Weights of a small GPT-style language model, trained from scratch on English Wikipedia.
Size: 8 layers, width 448, 7 heads of 64, vocabulary 16384.
Architecture: RMSNorm before each block, rotary positions, no biases in attention or MLP, untied embeddings.
Each number is 128 + 32 x the weight over its row's rms, rounded and kept within 0 to 255. Layers, rows and columns count from 0. The size above them is the row's rms in percent of the matrix's.

# layer 2 attention output, 448x448, rms 0.109, rows 160-264, columns 128-191
size [ 97  97  94  96  96 100  97  94  93 100 105 103  98  96 104 104  93 101  96 105 102  99  98 102 100  98  97  96 107 106 103 100  97  91 102  96  99  95  90 108 102 100  98  93 105  99  99 102 100 100 101 107 107 122 106  91 103  98 107  94 109 103  92  96  97  97 103 105 104  96 102 100  92 100  95 101  92 109  93 106 103  91 101 105  97  92  94  92  94  93  91 100  98 101 101  95  94 106 103 106  96 102  97 102  98]
[[170 126 134 107 147 180 140 130 159  89 137 166 139 140 147 128  90  18 191 113 134 161 107 121 167 114 188  94 143  89 152 153  87 142  90 118  92 157 100 161  70 151 134  92 125 166  90 126 163 200 133  80 189 135 112  99 104 149 153 104 104  73 196 122]
 [109 105  81 141 113 126 156 184 130 134 127 131  52 128 122 168 157 120 137 137 162  76 120 154 111  97 138 146 195 171 124 216   7 183 155 144 134  41 103 169  81  87 127 204 108  87 164 117 185  93 115 156 136 113 103 131 114 111 107 172 117 159  91 104]
 [110 172 112  90 138  74 100 155  61 115 200 168 127 118 136 107 110 159 131 148 175 114  98 163 149 154 157 135  59 119 170  92 129  86 136 147  96 131 167  68  80 157 190 165 104 154 120  94 108 197  77 107 102 189 153 117 126 158 101 134 130 162  87 151]
 [102 119 149 187 158 120  95 138  87 130  92  28 180 179 154  72 115 120 163 172 132 136 153 143 145 168 169  98 133  99 164 152 101 131 116 150 108 165 127 124  61 198 147 136 126 122 161 183 230 138  68 158 120  94 112 114 159 101  73 107  95 112 131 184]
 [166 160  87 162 135 103 107 152  93 134 108 133 112 110 240 116 195  97 150 121 166 115 146 158 128  83 123 145 151  97 209 123  99 140  79 183 116 201 116 141 166 120 148 130 166 119 110 106 179 157 112 159 127 216 101 140 144 192 114 122 157 139 207 130]
 [143 121 164 199 134 171 194 129  19  23 148 107 166 136 149 193 152 116 108 129 170 200 132  43 141  72  80 115  88 152 154 124 158  61 109 143 122 140 115  93 153 127 111  80 130  89 130 100 112   0 166 181 167 132 145 104 112 145 110  91  58 136  97  83]
 [147 148 115 196 164 165 147  95 191  92  82 162 152 159  87 127 169 169 198 133 136 115  77 136 157 144 113 139  89  97 129 125  85 121 190  60  94 128 172  67 119 124 100 149 184 136 221 156 165 121 113 124  59 124  99 162 208 132 180 143  74 122 111 134]
 [120  87  59 140  60 138 125 118 100  67 165 184 164 116 146 133 121  94 119 150 149 158 112  77 125 115 166  69 128  84 192 139 126  60 145 119 151  64 169 130 196 143 122 134  40 234 135 143 166 118 151 113 124 114 101 142 124 110  66 174 192 172 156 186]
 [125 216 131 111  99 113  71 122 127  94 131 159 152 132 120  99 106  11 165  29 116 177  75  86  51 140 184 102  95  74 118 119  74 165 103  92 166 122 118 117 106 159 109 135 131 223  59 132 165  81 120 171  97  71  84 112 180 117 163 116 115 132 172 111]
 [110 139  87 122 114 132 190 192 140  97 176 139 128 155 192 156  87  99  81  87 168  96 118 138  93  99  61 129 134  87  96  40 225 143 157 164 213 140  57 167 108 188 156  89 147  82 139 157 218 169 124  92 123 105 119 180  12  85 102 127 176 161 199 168]
 [130 155 175 114 157  52 152 142 198  16 109 115 168  85 148 163 165 201 117 119  82 104 132 139  65  89  60 110 181 147 142 111  74 161 157 118  95 173 168  62 122 118 183 132 223 117 182 135 103 130 156 163 112 164 135 120 101 128 137  89  41  71  94 166]
 [196 142 124 144  92  66 100  46  95 209 168 183 146 117 176 119  76 154 149 162 114 191 189 176 151  92 143 205  71 168  95 103 148 109  74  82 142 146 173 190 111 214 147 150 156 155 185 114 123 112 104 133  82 132  95 173 183  86 191 203 156 119 121 115]
 [136 121 163 194 205 127  83 154  57 158  95 201 184 153 164  63 110 115 132  66 130  86 187  45 120 133 145  99 156  96  70 130  54 134 197  76 174 115  36 147  97  78 128 143 128 128 138 151  78 106  91 130  97 143 123 118  98 158 144 162  83  94  71  82]
 [ 90 158 162 115 137 142 182 161 142 166 116  68 155 156 154 101  97 143 166 153 115 118 110  73 102 141  85  24 165 119 101 120 152 153 137  79  92 140 186 127  90  99 164 121 160 172 202 100  97  91 111 133 130 168 146 154 138 169 115 135 151 190  79 137]
 [126 103 134 112 173 204 129 124 119  95  94  77 183  77 184  71 143 149 136  69 169 134 255  64  72 202 123  93  94  72 106 102 119 229 104  81 139 108 181 141 100 220 165 122  95 125 172 101 100  96 123 110  53 203 111 147 143  76 190 151 101 137  68 151]
 [ 70 227 107 193  94  78  37 172 110 127 196 100 119 118 125 150 130 146 147 223  65 173 123 145  98  42 119 119 125 185 146 126 152  70  64 146 219 142 149  92 100  95 119  56 159 232 171 154 130  91 147 100 114  88 111  87  95 107 130 139 134  82 103  88]
 [198 108  76 139 180 169 132 199  97 126 161 192 150  73 178 120 151  85  48 137 155  95  94  89  51 155 135 116 113 117 120  80 170 123 157  87  74 121 120 108 139 124 133  73 129 159  96 117 178 126 109 114 125 136  98 201 196 184 181 164 145  60 128 125]
 [125  77  83  98 145 191 152  81 122  81 111 198 156 120 139 102  92 157 194  65 180 164 122 169 120 225 129 226  63 168 177 124 192 180  99 136  94 185 129 167 175  79  99 112 103 175 135 104 112 109  88 178 127 146 127 102 129 179 175  51 160  92 144 159]
 [ 68 114 120 163  83  89 206 167 126 174 150  69 144 121 116 174 121  61 122 168 131 169 143 136 143  79 188 187 142 172 139 107 140  88  69 140 147  94 177  78 129 157 185  94 154 190 176 138 161 154 149 139 157 159 180 161 130 100 122 151  89 149 188 157]
 [144 138 203 111  78 143 159  40 106 191 177  93 114  83 135  73  82 112  79  28 147 153 103  49 139 188 135 163 103 148 111 167 124 167 160 132 202 163  73 102  87 133 127 137 132 152  53 157 145 141 118  83 148 102  79 112 123 161 156 156  49 145 203 110]
 [164  72 104  76 141  72 192 118 101  92  66 124 154  64  53 150 117 232  71  14 112 120  67 123  82 146 144 145 171 165 156  42 207 169 170 127 125 100 177  63 103 184  97  92  54 153 173 133  78 147 178 121  86 141  75  97 132 122 168 118 130 166 179 219]
 [103 115 110  88 133 131 105 145  98 112 111 162 119  90 104 143 149 121  95 115 125 116 186  70 106 169 104 158 152 172 225 164 136 100 122 168  88  89 135 185 135  82 154  59  71 150  79 164 135 108  54 127 151 100  68 193 181 126 125  88 105 184 168  95]
 [104  62 101 138 143 106 119 125 181 147 166 166 162 120 183 146 163 172  99 101 131  90 102  89  97 102 163  70 145  90 108  67 140 189 131 102 139 111 135 110  99  98  98  29 146 161 128 103 143 149 124 133 161 151  84 110  76 107 211 151  66  77 123 111]
 [151  96 208 141  83 125 145  43 132 161 137 171  83  96 207 134  65 191 160  93 195 146 100 113  38  69  84 128  99  92 121 125 147  89 179 121 131 122 154  79 165 149  94 159 123 110 205 193 145  92  57 188  81 144  60  88 173 105 148 210 131 138 230 107]
 [139 173 146 102 128 156  63 124 128 135 129 148 160 172  95  80 143 159 134 135 160 178 245 185 152 139 123 118 202 123  89  34 113 184 140 157 103 184 192 134 181 175 211 186 109 126 221 148 176 212 189 132 177 175  99  70  64 112  82 145 111 128  83 151]
 [102 149  56 114 188  98 138 132 115 129 164 166  99 108 135 165 146 107  45 154 180 187 132  94 138  91  67 146 182  92 115 203 172  84 155 151 137 106 107 164  95 124 151  56 188 181 135 196  66 255  97 157 219 195 132 107  57  74 109  69 102 162 129 130]
 [147  97  55  73 161  81 157 130 137 153 137 167  40 194 200 136 101 190 163 187 151 154 137 191  89 121 150 121 126 132 176 164 188 161 142 131 124 159  61 188  71 195  59 137  93 130 117  89 119 145 118 137 130 102 177  61 228 182 105 163 107 124 141 101]
 [ 95 101 112 169 121  91  97 172 141  52 132  99  74  98  96 202 116 116 196 126 154 126  61 170 164  92 157 114 124 165 145 121 123 120 155 144 121  87  98 121  98 197  65  86 110 178 118 203 119 135  92 144 129 166  90 175  68 112 137 124 175 144 168 100]
 [197 101  66 151  55 111  81 105 195 176  75 148  75 181  98 199 143 149 150 123 184 150 152 203 151 161 106 118 182 113  96 162 202 157 129  49 118 138  45 127 180 169 196  88 226 102 118 180  49 115 192 101  96  79 170 136 101 124 115 117 134 120 168 117]
 [176 123 198 227 133  74  90 113  89 110 114 166  55 107 127 155 132 101 188 138  97 189  73 180  83 142 145 172 131 134 170 118 255 156  54 141  47 127 136 161 148  70 132 147 112 139  86 111 184 115 185 156  65  88 142 166 121 142 139   6 108 191 114  91]
 [174 169  64  87 141 211 131 184 130 111  78 117 150 127 148  72  90 166 164 157  74 158 171 144  92 166 114 136 124 117 154 120  87 115 183 161 137 164  14 200 129 132 201 192  68  30 209 156 172 169 200  96  26 104 124  59 240 151  76 140 146  93 139  72]
 [142  81  69 219 148  30 110 136 100  98 109 140  67 118 149 119 139 137 213 163  74 124 132 122  71 153 133  58 114  97  72  82 227 164 109  80 197 136  91 138 172 107 132  81 119 125 108  75 175 150 121 122 168 129  99 186 129  94 121  89 120 102 105 164]
 [144 179 118 133  94  29 186 104 113  57 141 151 189 105 107 121 120  85 138 133 117  95 255  99 148 133  77 146 104  78  84 202 107  89 152 125  64 105 108 103 223 176 109  69 118 149 180 106 165 110 132 147 196 115 179 127 110 152  93 201 173 151 148 122]
 [100 175 102 121  81 126 107 183 123 196 123  57 112  70 130 173 120 142 119 168 178 144 149 148 205  52  77 142 119 115  86  64 127 116 181 162 139 125  99  67 137 191 133 178 167 183 134 187 129  94  64 120 115 196 112 147 160 148 110  76  63  49 130  83]
 [ 96 106 171 173  49 122  71 148 143 141  58  83 125 167 212 180 165 167 120 102 129 133  88 133  53 111 127  81 107 134 116  73 126  80 100 167 160  92 125 124 133 159 154 141  99 146  61 125 116 139 113 140 190  70 142 141  89  46  58 114 178 131 147 184]
 [179 120 118  91  89 187 100 183 140 150 101 123 137 133 171  98  56 149 184 132 176 104 153  90 105 149 197 119 115 158 102 140 123 130 168 182 157 128 153 186 166 174 118 246 117 123 132 133 122 176 133  91 128 148 107 146 154 101 147 153  69 152 156  82]
 [143 162 168 106 140  85 124 155 160 106 171 165 130 136 122 116 112  71 203  64  63 151 156  69 109 145 119 138 165  90  79  65 109 126  65  67  78 167 133 143 139 163 166 103  69 173 110 141 181 168 102 123 149 102 139 112 173  99 142 181  95 244 138 168]
 [ 97  61 121 115 106 138 164 139 139 144 121 130 160 129 129 147  84 181 120 123 112  93 154 136 161 157 216 101 128 161  97 134  80 119  68 250 139 164 133 130  30 113 110  91 149 134 123 100 189 123  73 129 126  53  65 115 111  80 133 101 162  57  45 143]
 [108 106 166 107  72 156 184  83  87 122 174 164  16 135 150 157 114 137 200 211 132   0 139 167 136 151  97 121 112 104 148 159  97 128 149 174 201 120  96 140 131 127 111 150 153 150 173 132 176  73 130  93 181 112 184 103 132 166 155 156 157 117 114 135]
 [115 175  77  68 120 148 183 101 159  85 143  62 139 113 133 148 136 175 135 141 173 114 209  78 146  80 153  99 165 173 159 142 137 131 135  27  86 153 121 117 223 119 122  86 139 172 157 168 145 149 159  91  54 172 120 132 151 161 132 120 207  78 158  98]
 [141 105  86 186  88 160 122 133  97  94 187  95 123 205 135 145 110 145  34 173  76  93 154 174  96  88 101 122  79 140 138 188 126  77 155 119 133  87 125 162 144  76  44 112 184 156 150 164 239 138 171  64  24 129 139 180 177  79  89 148 136 172 114 144]
 [ 58 159 158 118 140  83 179 112 143 105 112 108 147 103 175 142  70 135  98 189  69 127 184  85 155 165 162 139 170  84  69 128 151 140 132 179  56 186  74 123 135 163  51  93 107 132 103 135 127 203 139 142 151 153 127  86 128 204 123 177 134 148 146 100]
 [176 158 179 122 120 103 109 172 122 118  41 139 148 116 127  31  73 110 121 171 185 116 131 111 108 169 136 103 167  56  89  86 161 144 108 157 119  92  97 102 105 111 165 118  66 111 112 182 130 214 124 101 109 138 137 128 108  92 144 209 128  84 189  88]
 [100 103 153 123 116 167  55 164 123 120 120  47  87 138 147 161 121 128  46 113 144 213  89 119  27  88 137 102  63 169  77  73 104 169 130  95  77 133 163  78 158 156 100 146 118 137 158 167 167  66 165 122 109 108  94  80 122 198 107 132  94 186 113 158]
 [144  68 135 168 119 111 121  93 168  90 150 106 144  77 229 162 119 163 144  84 207 102 236 158 116 182 148 167 138  31 183  98 209 139  92 127 115  72 172 168 152 184 203  70 154  67 121 112 100  74 140 144 185 149 167 195  80  93 138 127 122 130 136  29]
 [173  34  47  75 157 144 132  93 104 105 155 130 141 149 137 153 138 176 110 144  99 130 110 160 160 138  44 146  85  63 109  73 170 101 110 167 101 179 137 156 125 114  95 162 156  91 150  77 109 131 190 170 152 152  80  77  99 186 170 214 130 141  85  61]
 [143  69 154  96  66 204  90 103 177 162 104 110 166 189  70 132 156 146 108 134  83 127 103 110 161 145 162 183 108  90 123  61 180  71 148 157 102 159 116 119 105  91 127 117  91  75 167 112  74 121 158 123 122  92 117  78 213 160 124 105 166  94 170 116]
 [ 65  71 166 136 139 126 138 112 140 188 107 174 150  86  58 132  52  79  96  84 123  58 121 136  66 119 108 135 174 150 119 185 178 199 130 135 118 107  82 145 162 189 121  67 117 194 148 163 149 210 126 150 157 111 239 133 152 135 120  89  68  69 135 107]
 [ 68  78  57 154  93 141  70 137  89  24 163 162 134 148 131 171 113 188 123 138 116 121 165 114 127  54 190 136 112 146 109 155  87 109 166  84 133 125 153 111  83  37  87  93 128  92 108 110 111 100  49 118  74 141  93 107 156 214 123 166 141 155 113 133]
 [149 180  79  44 159 109 180 179 115  62 130 138  85 186 141 161 157 116 135  95 166  86 130 121 158 150 103 145 107  70 148  96 124 129 124 133 206 151  98 122 141  89 108 170 135 134 130 133 156  69 103 128 183  91 201 106 126  72 120  97 132  69  81 121]
 [109 106 162 162  67 186 136 166 182 160 137 110 120 161  41 146 142 141 113 104 158  46 114 164 107 171  56  43  73 156 175 137  72 179  50 121 130 132  52  83 173 146 123 175  67 129 157 137 121 198  77 112  97 118 122 120  79 185 138  80 149 143 123 158]
 [ 86 180 165 190 142 179 134  97 160 215 133  41 170  85 109  62 150  83 133 106 112 139 200 102 149 121  84  67  98 119  90  99 154 172 170  76 180 118  94  91 187 137  80 131  94 156 160  68 104  76  90 155 124 141 104 129 173 118  48 150 118 107 156 140]
 [108 157 112 124 128 173 151 171 166 123 163  72  67  88 104  37 130 128 227 171 187 163 211 169 167  85 102 100 100  47 107 155  90 123 111 116 147 113 150  71  89 139 165  71 213 217 131 175 177 131 236 118  91 186 125 141  78 141  93 176 201 154 118 170]
 [133 136 143  90 163  87 140 191 106 104 163  46 131  86 120 156 221 138  81 152 132  60 144 138 173  39  32  96 157  60 105  82  87 110 155 169 111 153 126 117  70 146  72  72 131 115  46  81  83 140 105 138   0 161 234 146 141 106  37 124 115 151 177 120]
 [ 73 128 134 185  88 144  90 159 114 111 130 122 121 122  93 131 163 143 183 127 172  89 105 222 169  64 148 143 119 136  97 126  53 173  97 134 119 113 106 117 107 174 110 110 115 135 200  63  55 145 125 171 131 100 128  61  75 142 141 116 158 162  81  85]
 [100 115 101 100  87 168 201 120 126 110 171 133 107  56 190 159 102 124 110 142 155 113 157 152 116 158 126 120 136 146 170 119 171  95  49 135 137 129 117 124  97 146 179  84 104 161  63 103 121  98  90 159 113 167 144 168 126 101 166 118 123 148 125 132]
 [184 100 161 191 186 140 172 114 118 163 128 109 146 115 111 106 175 118 151 138 162 138  75 107 122  97 114 169 198 222 119  88  93 113 130 141 133 112 154  93 137 172  52 203 141 190  90 120 192  70 184 153 108  56 106 146 139 164 113 113  72  98 106 154]
 [163 183 186 110  97 181 136  96 119 189 131 196 108 134 109 122 116 199 136  71  54  95 143 120  87  83 175 134 108 130  99 131 160 110 107 111 152 180 170 140 123 115 118 110 155 151 174 161 122 116 123  88 102  96  95 103 164 101 165  82 193  87 128 136]
 [216  66  66 140 121  16 121 174 166  72   0 176 189  73 188 103 168  95 125 121  36 121  98 162 130  99 177 119  89 110 178  61  70 132 155 214 180 139 165 161 139 140 127 153  71  78 106  56 102 103 200 243 134  79 214 158 195  96 129 108  90 148 136 175]
 [166 169  75  58  82 113 139 130  52 157 117 163 160 127 193 176 126 137  40 148 120  98 102  83 122 139  52 126 140  99 123 120 132  98  78 125 156 159 121 136 144 202 111 217 157 129 113 167 134 123 128 141 212 166 107  66 130 137 121  81 148 131 120  97]
 [ 80 140 206 117 151 103 182  98  61  84 156 130  58 111 119  82 168 117 159  76  96 127  61 191  99 131  96 116 162 165 101 116  86 109 130  73 130  97 154 120 140 133 101 121 145  92 218 128 206 121 180  57  73 145 115 136 105 130 122 189  80 118 119 144]
 [120 101 155 135 142 114 155 125 155 100 129 109 166 160 104 127 157  41 105 137 152  82 119  99 182 143 160 129 108  82 127 199 159  81 107 126  87 116 118 193 142  87 121  65  71 105 140 116 167 170 201 126 202 114  94 126 141 148 142  82 144 159 163  74]
 [121 102  73 167 159  77 172 113 121  94 154 155 141 131 140  82 173 131  95 176  63 139 105 202  92 114  64 141 159 128 177 116 136 159 170 128  55 102 163 134 131 221 140 129 100 108 242  97 158 171  55 175 141 125  94 113 162 178  82 147 127 197 152 112]
 [105 176 143  97 165 209 193 134 110 160 154  91  84 152 113 155  82 152 182 122  55 154 115 132 135 117 104 184 184 119  54 140 114 151  94 132 150 130 114 148 107 119  83 119 156 149 128 101  69 130 135 181 153 156 149 126 112 162 100 105 197 165 107  97]
 [161 129 134 114 185 185  80 126 157 120  94 199 180 146 141  97  91 163 127 154 170 179 156  98 162 123 205 134 151  88 164 106  59 121 120 152 104 109 131 186  49 129 104 152  90 226 129 220 164 151  98 136 210 107 100 174 168  96 161 223 132  77 109 166]
 [180 113 136 175 125 120 183 169 102 188 102 128 115 133  94 149 149 135 146 134 154 147  61  91 184 141 132  99  82 195  90  87 168 150 109 190 119 138 135  74 119  95 155 128 103 178 201 127 121  99 127 138  91 121 134 124  92 133 107  98 122 159 168 180]
 [104 128 151 166  88 129  84 125 121 125 183 104 112  48 137  96 135 133 135  81 169 212  35  76 159 106 188  72  85 106 116 122  89 170  43 150 159  88 185 136 118 115 139 209 154 160 132 114 133  96  91 235 114  97 109 125 138 170 128  83 132 104  87 139]
 [208 121 158 112  99 140 167  96 121 125 170 123 159 151 128 173 135 184 210 144 126  94 141 154 139 177  53 168 140 109 187  85  81  81 111 128 151 197 113 127 125 194 112  92 138  88 134 105 101 146 113 191  82 119 127 143 135 159 165  33 126 114  87 205]
 [162 183 170 158 172  45 190  15  85 152 162 119 146 142 116 127 172 125 197  86 116  97 206 114  72 133  77 133 188 112 141 106 144 144 108 183  59 145  89 128 121 120 143  72 120 122 184 153 122 140 123 132 199 220 103  77  87  89  39 145 109 164 176 163]
 [113 173  87 154 132 151 164 126 109 110 116 123  95 214 112 142 127 122  47  22 161  92  96  44  73 183 107 108 238  72 111 134 132 141  57  56 130 108 144  93 179 122 119 139 118  88  89  77 160 117 171 179 156 168 126  69 106 169 161 127 171 104 147 147]
 [ 99 101 165 158 219 127 122 128 193  98  95 161 166 166  91 127  98  75 134 177 118 147 160 194 138 188 145 113  82  88 157  64  99 157 132 156 162 108 135 112  96 128 171 147 146 198 143 131 121 185 173 109 189 124 110 145 176 141 144 122 117  86 200 137]
 [172  56 117 110 131  82 153 119  78 168  66 105 170 116 143 100 130 121 122  98 103 164  62 160  57  29 131 133 195 105  68 145 110 144 101 185 144 136 126 142 174 153  59 108 125 136 155 150 126 135 229 166  91 137 116 204 142 117 144 180 133 123 131 138]
 [ 54 186  85 177 223  54  88 123 120 171 137 153  82 126 179 123 134 135 156 128  75 138  73 127 173 174  57 127 141 172 174 103 132  57 142  93 119 102 161 106 168 136 161 121 163 109 156  89 150 134 183 148 139 150 138 108 127 162 122 138 121 206 122 148]
 [156 145 114 122  92  41 160 140 112  99  74 228 144  82 101 143 155 155 120  82  70 115 203  96  61  56 143 116 128  64 154  91  71 135 160 108 130 158 138  93 140 143 166  75 139 118  99 213 169 103 137  94 185 106 130  48 173  66 150 144 123 139 209 104]
 [119  85 164 184 120 200 141 114 110 118  91 163 180  41 153 125  94 115 140 185 140 131 109 126  80 189 156  59 106 120 153 123 212 146 172 139  70 146 134  94 137 199 158 130  90 180 132  91 148 154 197 125  80  99 177 173 107  87  68  81 184 153 106  72]
 [117 140  70 117 145 125  91  93 123 105 143 107 118 114  68 144  71 102 143 222 193 126 145  84 151 122  64  80 186 118 220 134 236 146  87 111 124 100 209 114 103 127  51 158 158 193 147  95 114  67  75 199 146 102 125  94  83 173  49 163 169 125 148  97]
 [123 121 255  50 163 176 148 199 184 138 121  75 143 194 104 160  99 180  69 113 175 116  61 133 145 167  89  96 115 128  79 153 108 149 141 141  75 129 155 178  91 144 170 135  94 143 145 155  78 128 121 102  60 101 194 143  42 203  98 171 145 123  55 136]
 [ 93 217  95 161 134  89 103  47 104 102  97 115 182  95 154 141  81 182  86 129 144 166  39 149 163 112 179 171  81 178 186 190 143  59 138  94  74  66 126 118  67 105  66  81 178 101 136 130 133 158 149 174 164 117 133 178 106 147  96 201  56 225 169 106]
 [164 174 129 138  89 202 133  77 130 147 176 107 145 205 144  71  97 123 142 100  49  97 112  90  86 113 148 221 140 163 220 120  92  96 123 128 161  92 171  86  57 117 207 214 157 154 133 144 109 158  98 104 137 186  92 119 100 138  88  99 136 127 178 120]
 [ 82 105 178 152 197 222  94 131 124 135 127 153  83  72 100 153  56 148 104 183 140 116 144 165 117 109 156 106  77 131 157 135  87 186 129  86 167  56 194 119 100  97  84 103 139 168 196 109  37 104 131  65  89 188  81  74 135 227 169  94 177 182 117  99]
 [202 156 179 128  96 154 136 151 149  96 109 172 130 144 153 135  10 241  85  38 173  67 143 167 107  70 130 178 149 189 179  61 141  14 167 100 180 154 136 143 181 115 175 190 140 160 212 209 126 126 117 154 141 124  14 131 141 146 118 162  37 148 130 123]
 [ 78 115  69 122 124 175  93 112  52 205  98 121  99  69 152 123 164 180 138 103 157  83 164 179  69  85 128  70 142 119 126 242 122 107 119 102 179 124 145 153 219 137 149 136  74 142 221 133 180  38 179  76 102 162 101 123 175 236 136 139  69 137 187 170]
 [161 188 105 116 111  68  72 131  95  29  86 187 114 131 178 136 120 112 155 177 138 113  83  91 186 112  84 116 153 139  85 139  96 130 133 153 167  52 120  92 185 120 104 186 133  22  94 135  75 100 116 160 166 139 112 125 140  71 198  88 111  89  97  93]
 [122  81 218 127 146 145 155 127 188 155 151 142 125 171 167 149  50 118 142 191  81  53 166 107 177 220 179  92 178 107 146 110 144 156  28 107 182 171  50 132 158 121 174  81 177 100 129  49 148  44 132  89 110  93 122  49  95 104 137 143 128  17  51  60]
 [ 79 120  62 153 140  84 106 149 165 173 154 187 169 148 160 124 161  80  97 125 139 115 163 136 148  77  95 144 115   8 181  99 129 168 214 140 113 137 107 105 137  87 102 113 145 135 119 130 108 127  76 177 161 103  79 103 109 179 109 115 184 160 155  60]
 [105 170 148 125 148 156  58 168 162 161 109  40 204 132 161  62 137 141  60  88 172 127 136 102 135 108 119 107 140 181 135 219 118  90 133 148 127 108  48 135 135 103  96 132 134 114 118 196 109 116 173  91 151 122  97 150 197 191 124 117 188 108 126 104]
 [106 189 123 165 139 134 158  23 141 170 137 114 153 140 149  67  64  50 143 109 125 155 167  72  78 150 148 168 135 169 112 138 175  97 129  51 144 157  77 166 152 112 161 125  86 143 143 128  66 189 196 100 110 175 144 102 153 176 107 124 113 121 209 167]
 [105 202 134 121 208  69  74 113 149  73  79 122  88  94 159 100 131 111  46 130 111 173 150 152 201 152 164 160 168 176 136  57 134 131 227 155 117 142 102 146 117 122 104 147 140  47 131 106 116 186 118 188 157 102  86 136 130  84  87 109 142 198 136  87]
 [159  74 113 153 100 176 120 104 118 149  63  86 134 127  68 122 164 125 148 146  86 133 196 144 171 125 173  96  91  99  91 151 159 136 190 134 104 110 146  71 151 169 153 100 111  91  80 126 176 171 143  95 205 151 119 112 182 133 116 152  66 118  99 176]
 [139  95 141 169 106 165 168 124 148 142 112 139 195  99 116 156  86 142 183 160 114 168 124 128 171 120  66 178 181 120  80 117 201 195 132  78 126 153  76 176 118 108 113 118 169 178  98 135 187 118 123  68 124 123 156  90 131 138 185 123 136 139  78 126]
 [101 184 152 100 153 147 182 105 161 165 110 164 116 160  94 164 126  96  63  72 137 190 149 173 148 149 136 186 159  36 145 187 145 135  94 119 120 119 116 142 144  84 158  86 103 169 110 162 104 202  92 154 200  89 166 143  61  91 156  98 145  74 181 153]
 [150 139 156 169  93 152 147 155 138 142 141 109 158 118  96  91 121  28 138 117 107 153  73 144 159 135 174  71 198 140  99 167  54 100 175 144 142 118 208 185 153  83 111 166  76 197 185 138 125 122 121 213 162 120 171 142 139 182 117  67 123  70 122 102]
 [148 139 118 186  83 129 106 205  75 170 133 117  55 146  90 155 115 121 131  87 168 147  83 138 136 215 164 113 106 188 100 189 113 138  69 122 176 122 128 165 181  64 162 148 127  58  43 180 135 105  77 106 148 128 212 147 143 136  59 120 108 102 139  88]
 [171 194 146 154 220  77 101  84 101 133  89 192 164 151 109 123 141 176 193 106 180 151 171 102 115 178 209 149 196 172  88 130 199 153 196 111 152 141 162 134 163 177  68  82 137 141 139 104 146  81 111 161  91  54  76  92 132 166 170 141  89 159  92  95]
 [199 110 100 123 185 169 226 136 107 132 168 157 160 115 110 146  94 109 184 173 190 123 146 191 118  78 127 144 151 103 117 153  99 199 122 150 125 135  72 145 134 141  78 138 133 203 134 131 152 138 167 169 116  62 183  58 107 130 126 142 119 127 122 105]
 [ 58 141 140 133 141 162  99  99 139 153  21 117 114 136 112  67  94 181  96 138 129  91 116  77 135  87  86 123 197  45 146  83 133 111 150 109 149 125 197   7  73 141 120  62 141   2 145 164 101 108 173 150 184 149 170  97 110 162  79 154 114 146 134 156]
 [119  72 138 233 205 180  83 143 212 164 165  78 101  91 151  56 123 103  67 101 125 116 167 166 122  53 159 186 156 155 147 133 188 212  61  99 173 170 124 116 141 113 132 118 166 106 104 110 151 128  91 129 163 173 200 141 173 183  87 208 147 116 116 153]
 [143  67 102 129 174 108 165 101 113  87 122  94  81 123 170 186 161 210 178 185  96 133 114 159 103 163  61 127 113 128  98 133  92 164 159 118 158  55  83  15 136 125 176 119 155 184 100 183 158 172 121 104 149 155 122 115 128 154  98 137 156 148 103 184]
 [209 177 176 129 128 117 148 128  79 166  98 162 107 107  66  71 176 109  82 185 136  71  92 141  78  93  86 176 191 164 120 163 135 167 143  75 141  86 142  45 130 109  72 192  73 121 163 114 130  93 152 198 150  93  88 106 203 111 140  69  79  37 138 157]
 [198 105  96 161 100 161  99 188 143 132 159 144 127   8 148  68 127 168  91 101 160 133 142 190 130 158  64 115 220  32 119 157 117 147 101 113 111 164 166 102 153  56 121 147 173 152 147 189 145 139 174 133 156  98  58 153 145  72 188 182 109  64 122 132]
 [ 87  67 128 135  67 118  77 128 100 143 134 167 150 115 178 138 103  71 166 171 127  97 146 149 122 105 123 123   4 106  99 186 105 132 106 210 146 118 138 130 126 123 148  69 110 110 184 155  39 140  98 148 158 132  97  77  99 172 140  80 149 126 188  93]
 [156  71 106 163  88 120 129 120 163 137 119 149 157 119 182 226 118 115  76  92 108  62  51 189 113 125 125 107  88 141 122 103  48 165 116 140 149 167 191 193 147  92  92 176 116 191 154 124 148 189  99 154 153 117  63 120 101  67 162 113 114 126 159 143]
 [ 58 126 194 144  68  64 180  77  90 201  81  90 132 113 113  91  86 144  98  80 131 117  97 151 111  97 107  74 114 150 182 144  97  81  89 147 162 110  98 154 200  87  70  94 160 125 150 138 143 142 128 168 189  86 135  76 148  90 150  47 104 108 135  84]
 [172 206 117 185 101 177  95 155  80  89 130  91 122 138 161 123 162 104 179 182 159 141  80 120 110 144 136 128 190  63 127 176 136 148 124 136 156 129 121 150  81  81 153 125  35 178 173  92 116 138 140  90 117 112 188  82 129 114 167 168 112 114 104 115]
 [169 112 162  92 105  74 100  98  64 138 138 172 165  99 155 151  79 131 117 146 136 183 162 118  47 153 157 187 202  75 108  63 146 138 101 123 158 176  94 167 110 126  99 145 218  99 147 135 129 132 116 108 131  68 163 153 123 156 127 186 131  76 149 103]]